Weights of a small transformer language model.
Size: 8 layers, width 768, 18 heads of 64 (9 for keys and values), MLP 3072 squared ReLU, vocabulary 42945, 125M parameters.
Architecture: RMSNorm before each block, rotary positions, no biases in attention or MLP, untied embeddings.
Training: a variant of Muon for these matrices, 1088M tokens, 8301 steps.
Each number is 128 + 32 x the weight over its row's rms, rounded and kept within 0 to 255. Layers, rows and columns count from 0. The size above them is the row's rms in percent of the matrix's.

# layer 4 attention output (transposed), 1152x768, rms 0.118, rows 7-23,71-86, columns 128-191
size [ 96  95  96  90  85  96  87  87  95  86  93  88  90  76  60  94  84 111 108 101 100  93 105  93  98 103 100 104  92 103  86  72  94]
[[105  85 154 113 132 152  59 145  77 145  75 112 113 193  91 124 196 103 168 147  97 170  66 119 144  46 125 155 170  88  86  98 190 158 121 120 190 134  97 101 139 141 171  57 136 144  56 124 156 182 119  96  84 105 144 142 167 125  95  78 150 122 121 170]
 [ 99 182 122 117  82  76 142  60  84 109 159 143 156 125 184  98 147  86 184 112 120 125 153 121 114 108 133 155  28  58 176 136 141 156 169  82  97 148 139  65 149 127 143 120  78 125 148  95 130 128  88 108 128 106  94 114 142 138 128 110  62 177 162  87]
 [109  61 139 173  97 114 118 169 112 167  90 119 160 127 122 143  76 111 126 194 150 174 130  81 146 164 124 138 177 153 113  98 166 165 106 144 159 100 160 175 170  88 140  88  74 174 138 121  98 179 119 112 132 146 121 117  87 116 102 108 144 159 124 131]
 [161 103 135 141 222 139 115 167 116 142 195  96 187 157 145 150 114  62 193 107 168 129  86 154 152 101 173 130  92 119 124 140 145  84 161 172 154 149 148 108  83  94 110 108 193 127 116 109 136 119 150 152  89 129 125 131 135 100 196 136  48 100 173 177]
 [144 130 120 125 161 112 147 136 152 178 127 132 116 126 124 134 162  54 117 149  77 186  88  97 168 136 179 146  92 175  83 177 160 181 153 121 143 147 139 106 165 135 112 118 104 104 133 144 120 143  95 116 192 128 146  97 124  27 104 128 118 126 131 165]
 [159 131 119 186 130 119 116 125 109 162 154 169 158 143  82 125 155 130 106 113 152 146 119 150 110 177 113 181 109 127 118 177 131 112 126 134  99  92 122 162 119 179 136 126 130 110  75 106 110 172  91 105 154 150 114 116 123  91 124 124 128 119 179  54]
 [152 122 136 155  77 133  72 162 105 135  81 140 159  85 117 170 149 104 117 173 113 129  68 145  82 116 129 147 200 190 135 137 147 154 109 106 124 157 136 126  95 147  83 149 198 135 126 111 166 104 113  89 156 129 117 104 125  89 144 148 177 105 157 160]
 [175 156 125  78  95 153 193 105 118 164 127 149  62 108 104 128  90  98 135 146 129 124 179 176 118 106 134 107 104  91 130 126 160 133 170  71 186 157 140  94  94  37 119 171 128 109  97 101 133 124 126 126  85 102 184  96 163 203 137 123 164 174 168 120]
 [ 83 140 107 128  75  84 165 180 176 151 117  87 104  87 145 127  60 115 150 134 119 106 127  82 145 140  87 109 118  87 160 145 130  94  80 104 172 109 172 140 133 148 125 145 162 193 139 136 152  81 173 116  92 132 103 142 131 138 112 126 153 119 195  62]
 [ 79 134 143 168 104 192 124 118 120 134 112  78 122 153  93 163  72 121 102 130 153 122 178 128  99 146  67 179 122 102  97 114 102 135 140 126 190 121 159 115 119 112  91 138 109 138 147 103 100 201 137 127 135 153 112 158 121 170  63 110 135 105 209 108]
 [113  99 106 204 154  88 107 117 127 142 188 163 162 113 116 143 111 129 184  85 173 142 146  64  67 137 147 195 129 134 188 169 112  82 158 110 147 155 189 113 105 153 155 119 106  74 142  66 107 103 167 168 139 109 108 117 117 166 133 111  86 189 107 162]
 [136  93 114 138 171 145 136 122  92  94 134 140  86 179 107 136 146 154 157 135 137  38 101 130 153 157 136  96 118 123 134 165 144  92 166 148  82 154 169 131 182 152  50 114 110  93 147  94 125  92  96 124 129 134 119 113 116 125  86 109 101 117 123 142]
 [151 102 113  91 194 145 128 132 139 201 165  55 125 167  85 169 146  95 110 147 115 128 113 140 117 171 151 163  81 156 134 149 167 134  80 135 126 148 109 165 132  63 177 132 154 151  53 157 108 104 109 100 126  78 122 196 177  96 127 148  85 147 161 136]
 [145 157  91 133 127 158  82 151 141  98 193 161  89 166 143 185  98 104  91 131 120 166  87  94  44 175 120 158 109 158 131 101 171 105 153 157 153 150 165 140 120 143 138 159 144 122 114  81 111 109 105 157  92 166  99 107 109 115 143 170  94 101 188 201]
 [121 121 162 126 127 198 137  76 130 128 158 135 131 102 147 186  99 125 140  89 111  98 115 152 109 159 159 109 133 130 125 114 128 151 107 123 169  99  87 128 112 128 138 116  82 114 151 133 121 143  88 128 107 148 127 108  41 138 118 136 115 149 118  55]
 [ 86 159 131 185 124 158  97 156 128 121 179 103  69 126 122 102 121 151 120  71 111 148 136 109 129 114 127 120  78  65 194  84 125  67 138 148  98 126  60 126 119 163 185 158 120  56 138 175 160 173 116 102 153 148 126 174  73 162  79 120 161 112 166  98]
 [144 143 174  62 139 134 140 121 173 127 112 119 170  83 154 147 112 146 160 165 159 151 137 149 126 123 128 150 140 121 187 177 120 113 117 144 181 121 113 121 179 157 139 142 152 113 134 109 164 110 106 167 154  82 150 116 127 105 163 185  97 143  83 155]
 [108 177 135  94  85 133 177  87 116 103 171 109 154 137  97 142  75 109  77 168 170  95 113 120 119  87 137 120 191 195 189 119 126 165  45 162 104  66  82 120 113 119 131 164  90  74  55  79 131  80 180 157  97  62 129 144  95  82 108 168 110 139 152 134]
 [132 112 149 120 132 166 130 108 103  96 170 100 101 138 129 169  98 117 112 112  68  85 133 122 122 113 201 208 197 111 114 113 100 100  64 161 145 139 140 129 140 100 145 155 158 101 184 128 140 125 132 160 170 111 124 183 131 158 110  67 143 131 154 121]
 [184 108 116 148 134 114 155 146 127  86  85 105 119 146 126 119 158  97 128  73 120 113 118 108 122 169 202 135 176 132  94 128 170 126 131 111 150 118 108 133 122 196 135 135 164 137  86 184  97 123 106 158  83 127 116 108 155 172  87 152 172 142 147 155]
 [113 123  82 152 138 176 114 146 117 144 145 118 121  52 139 109  48 209  90 105 104 110 134  94 153  99 130 133  98 100 195  49 104 151 135 149  99 147 128  80 197 172 126 184 133  95 135 128  62 129 134 115 130 148  77 102 141 143  98 183 119  81 120 161]
 [126 116 157 173 146  64 157 112 102 199 123  99 154 153  83 170 147 144  73 135 105 110  99 185 103 151  80 134 131 163 155 145 127 146 149 147  89  87 105 169 143 175 111  92 113 107 194 142 177 178 150 118  91 118  92 135  97 158 141 167 143 186 108 111]
 [ 77 127 164 163 103 128 130 173 126  55 113  98  89 126 107 152 158 110  98 162  74 134 133 147  78 127 112  61 131 149 160 148  99 139 123 165 158 173 116 148 122  87  89 155 144 137 204 119 131 153 194  76  85 129 149 149 124  99 159 101 112 178 128 168]
 [100 112 121 106 125 112 185 135 150 123  77 106 173 130 140 137 111 120 175  92 118 159 163 133 141 131 102 109  85 162 118 139 152 128  97 141 112 136  82 168 132  88 126 129  74 144 138  93 131 157 124 115 143 107 116 140 114 133  97 161 181  95 121 169]
 [ 72 147  93 162 159 104 142 161 106 159 110 111 169 110 107 131 131 131  93 116 102  98 140 176 151 134 135 120 211  98 111 152 133  90 141 118 117 106 180 125 139 136 127  54 111 107 137 111 114 144 134  91 152 134 103 150 114 189  98 178 131 122 130 167]
 [ 60 111 206 173 108 119 112 113  70  81 132 185 148 124 129 117 142 125 119 122 131 102  88 136  53 131  83 141 124  76 119 103 122 131 168 171 193 109  99  92 167 158 110  73 126 108 156 120 142  67 132 165 117 134  99 103 141 121 145  77 181 145 117 109]
 [171 133  75  83 116 171 161 147 142 185 126 147  50 146 120 137 126 114 111 159 112 150 143 149 139 151 154 114 144 124 135 120 114 102 133 108 120 115 117 129 149  87 141 113 126 108 128  95  67  81 115 111 138 155 181 164 122  72  88 149  94  94 110  94]
 [123 102 129  94 161 108 139  99 206 118 105  93 109 141 110 127 119 114 126  24 117  97 105 221  85 102 172 129 183 136  79 136 124 148 136 163 190 179 118 128  85  97 146 122 176  85 149 186 102 161  61 103 180 167 128 165 119 104 154  80 136 120 167 127]
 [170 167 101 110 142 151 127 103 164 136 148  94 102 113 126 185  69  95 168  89 138 137 115 136 185 124 151 199 111 153  73 142  77  95 105 165 151 152 134 146 119 143 106  86 150  73  76  64 133 136 119 148 129  83 192 143 165 127 107 136 114  87  95 142]
 [147 176 132 152 118 144 116 118 130 102 104 168 125 135 116 114 147  75 149 147 125 153 111  94 157  90 116 129 128  97 155 108  97 134 131 117 129 110 152 116 103 128  96  83 148 147 140  83 145  64 109 134 163 142  60 131 134 175 126 179 133 134  89 161]
 [160 146  78 197  56 175 196 136 183 104 102 106 176 140  74  77 121 148  81 194 139 111 142  96  94  98 124 202 155 113 152 138 125 168 113  59 140 159 130  40 124 123 115  90 130  93  77 135 167  96 127  99 154 176 115 181 111 119 153 148 160 119 120 153]
 [ 91 125 140 126 126 188 119 127 109  88 146 167 139 144 101 122  69  99 130 115 125  85 136 111 121  83 104 153 150  85 111 115 182  92 110 155 114 127 151  76 142  89 102 141 152 172  92 126  85 150  99 104 160 120 114 124 106 153  80 159 106 125 133 134]
 [119 148 138 103 186  94 170 101 121 152 168 122 114 194 109 110 154 129 126 123 109 151 121 135 136 141 141 148 149 225 124 116  63 143 109 119 158 129 170 143  86 126 116 163 157  94  85 122  91 106  92 156  60 141  89 124 191 138 122 114 131 121 160 125]]
# layer 4 attention value, 576x768, rms 0.0338, rows 8-23, columns 128-191
size [ 84  80  87  91  84  85  89  85  92  83  85  86  93  96  86  92]
[[135  39 111 203 135 122 188 144 123 123 128 134  77  94  45 104 174 163 177 150 127  80  62 173 102  86 217 148 141  90 126 190 152 121 141 209 156 132 161 222 150  96  78 146 127 118 154 145 115 127  78 136 115  68 128  98 105 163 106 162 149  77 108 133]
 [ 87 146 129 157 133 106 148 106 201 116 129 174  81 132 123 165 145  81 151 133 122 109 138 136  77 148 116  93 116 162 164 100 152  64 136 123  82 112 161 141 176  95 120 160 112  83 138  74 112  84 101 129 158 116  75 123 175 142 119 167 140 148 122 151]
 [ 91 146 134  59  74 110 117  97  74 162 117 100  99 100 149  65 145 168  63 155 163 113  86 167 153 122 151 120 112 141 133 104 122 166 172 142 129 105 138 129 119 137 145  73  92 131 148 181 106  85 152 110 165  93 145 170 159 106 146 178 122  70  97 151]
 [125 108 129 146 117 154 100 125  90 127 151 156 146 172 122 151  90 149  95 142 153  81 161  77 139 101 114 121 130  91 109  69 108 164  49 121 108 145 125 137 140 118 154 105 143 119 131  83 129  83 138 102 118 113 128 123 179 142 116 166 177 134 123  67]
 [111  85  82 128  94 110 159 126 126 152 169 111 101 167  86 158 114 125  75 115 145 164 138 151 118 102 139 100 136  78 135 172 105 158 190 162 173 107 128 197 170 115 118 130 143 159 116 160  92 105 102 152 123 131 109 197 104 160 125 161 123 136 124 166]
 [139  90 148  74 118 166 131 117 116 125  99 132  73 173 127  76 137 154  87 154 144  98  93 142 139 174 110 109 122 121 177 192 150 174 193 177 122  79 141 121 113 131 136  95 136 186 165 161 181 135 143  92 183 162 120  79 125 133 134 218 162 186  88 119]
 [104 123 188  99 123 140 102 151  99 116 125  86  90 156  79 168 116 139 150 150 128 109 131  77  95 131 138 156 146 146 114  79 151 122 155  76 172 150 175 138 130 175 121 192 133 120 132 123 101 114 221 138 146 108 112 153  62 116 119 102 138 136  95 120]
 [118 135  68 151 100 177 111 168 122 124  92 140 150 139 101  95 121  90 138 148 130  96 146 160 140 157 144  96 141 118 138 160 140 164 122  64 119 192 160 131  95  90 204  90  90  96 129 100  86 143 127 106  98  85 144 131 175 125 135  70 146  51 179 131]
 [115 143 130 125 104  61 115  93 100 140  97 131 163 112 130 204 103 131  92 120 160 145 114 132 118 131 213 129 142 110 160 172 116 119 159 166  92 158 137 112 147 187 147 112 169 113 110 135 103 140 107 154 130 125 117 137 116 132 137 135 120  90  53  90]
 [131 133  60 131  66 141 103  52  76 131 118 138 136 144 148  62 150 135 126  78  93 156 110 225 125  81 146 129  93 135 121  96  88 160 134 127 104 136 149  75 169  87 114 131 109 169 141  79 112 128 111  81 173 149  95 140 115  76 108 121 100 137  82 130]
 [139 153 137 140 132 159 103 189 144 171 150 124 111  84 106 118  95 138 138 101 136 214 135 112  96 144 121 145 129  85 144 104 137 180 103 125 150 129  59 127 126 158 149 113 153 171 161 131  89  99 137 182 149 111 140 156 214 140 169  62 141  98 153 112]
 [124 109 192  97  96 121 177 166 126  81 114 165 170 136 134  76 146 156 106 123 124 165 153 154  76 134 116  88 168 143  51 167 108 166  96 135 107  90  88 160 141 155 144  61 106 110 109 158  76 122 156 159 138 144 109 149 127 133  83 136 166 127 159 128]
 [113 110 140  69 117 152 118  73 122 102  79  85 113 134  70 133  86 129  67  63 117 153 151  87 191  88  86 117 141 115 187 146 135  89 116 138 117  93 127 147 116 127 126 169  70 132 155  96 123 136  90 121 128 103 175 161 123 110  50 174 113  93 124 121]
 [132 199 140 167 127 111  95 138  77 121 104  91 136 188 109  66  92 164 139 159 134  84  98 145 103 117 150 120 118 119 147 105 142 120 115  51 108  60 129 145 166  91 183  66 101  61  93  49 102 139 127 156 127 104 118 150 225  57 167 123 133 141 154  95]
 [117 137  53 114 126  98 135 167 116 157  99  96 115 147 147 134 150 142 168  55 160  73  94 127 150 102 139  85 144 108 123 162  82 161 156 126  88 117 146 189 103 137  84 114 147 151 142  60 136  88 146 149 157  83 104 161 132 122 142 140 154  68  83 108]
 [114 169 116  42 180 175 133 165 126 115  59 134 152 125 116 147 144 144 183 123 160 110 182 153  91 114 115 129 150 144 127 131  80 188 135  58 135 178 120 101  95 135 109 177  75 123 113  96  97 131 206 148 103 168 135 114 134 190 199  92  78 204 122 107]]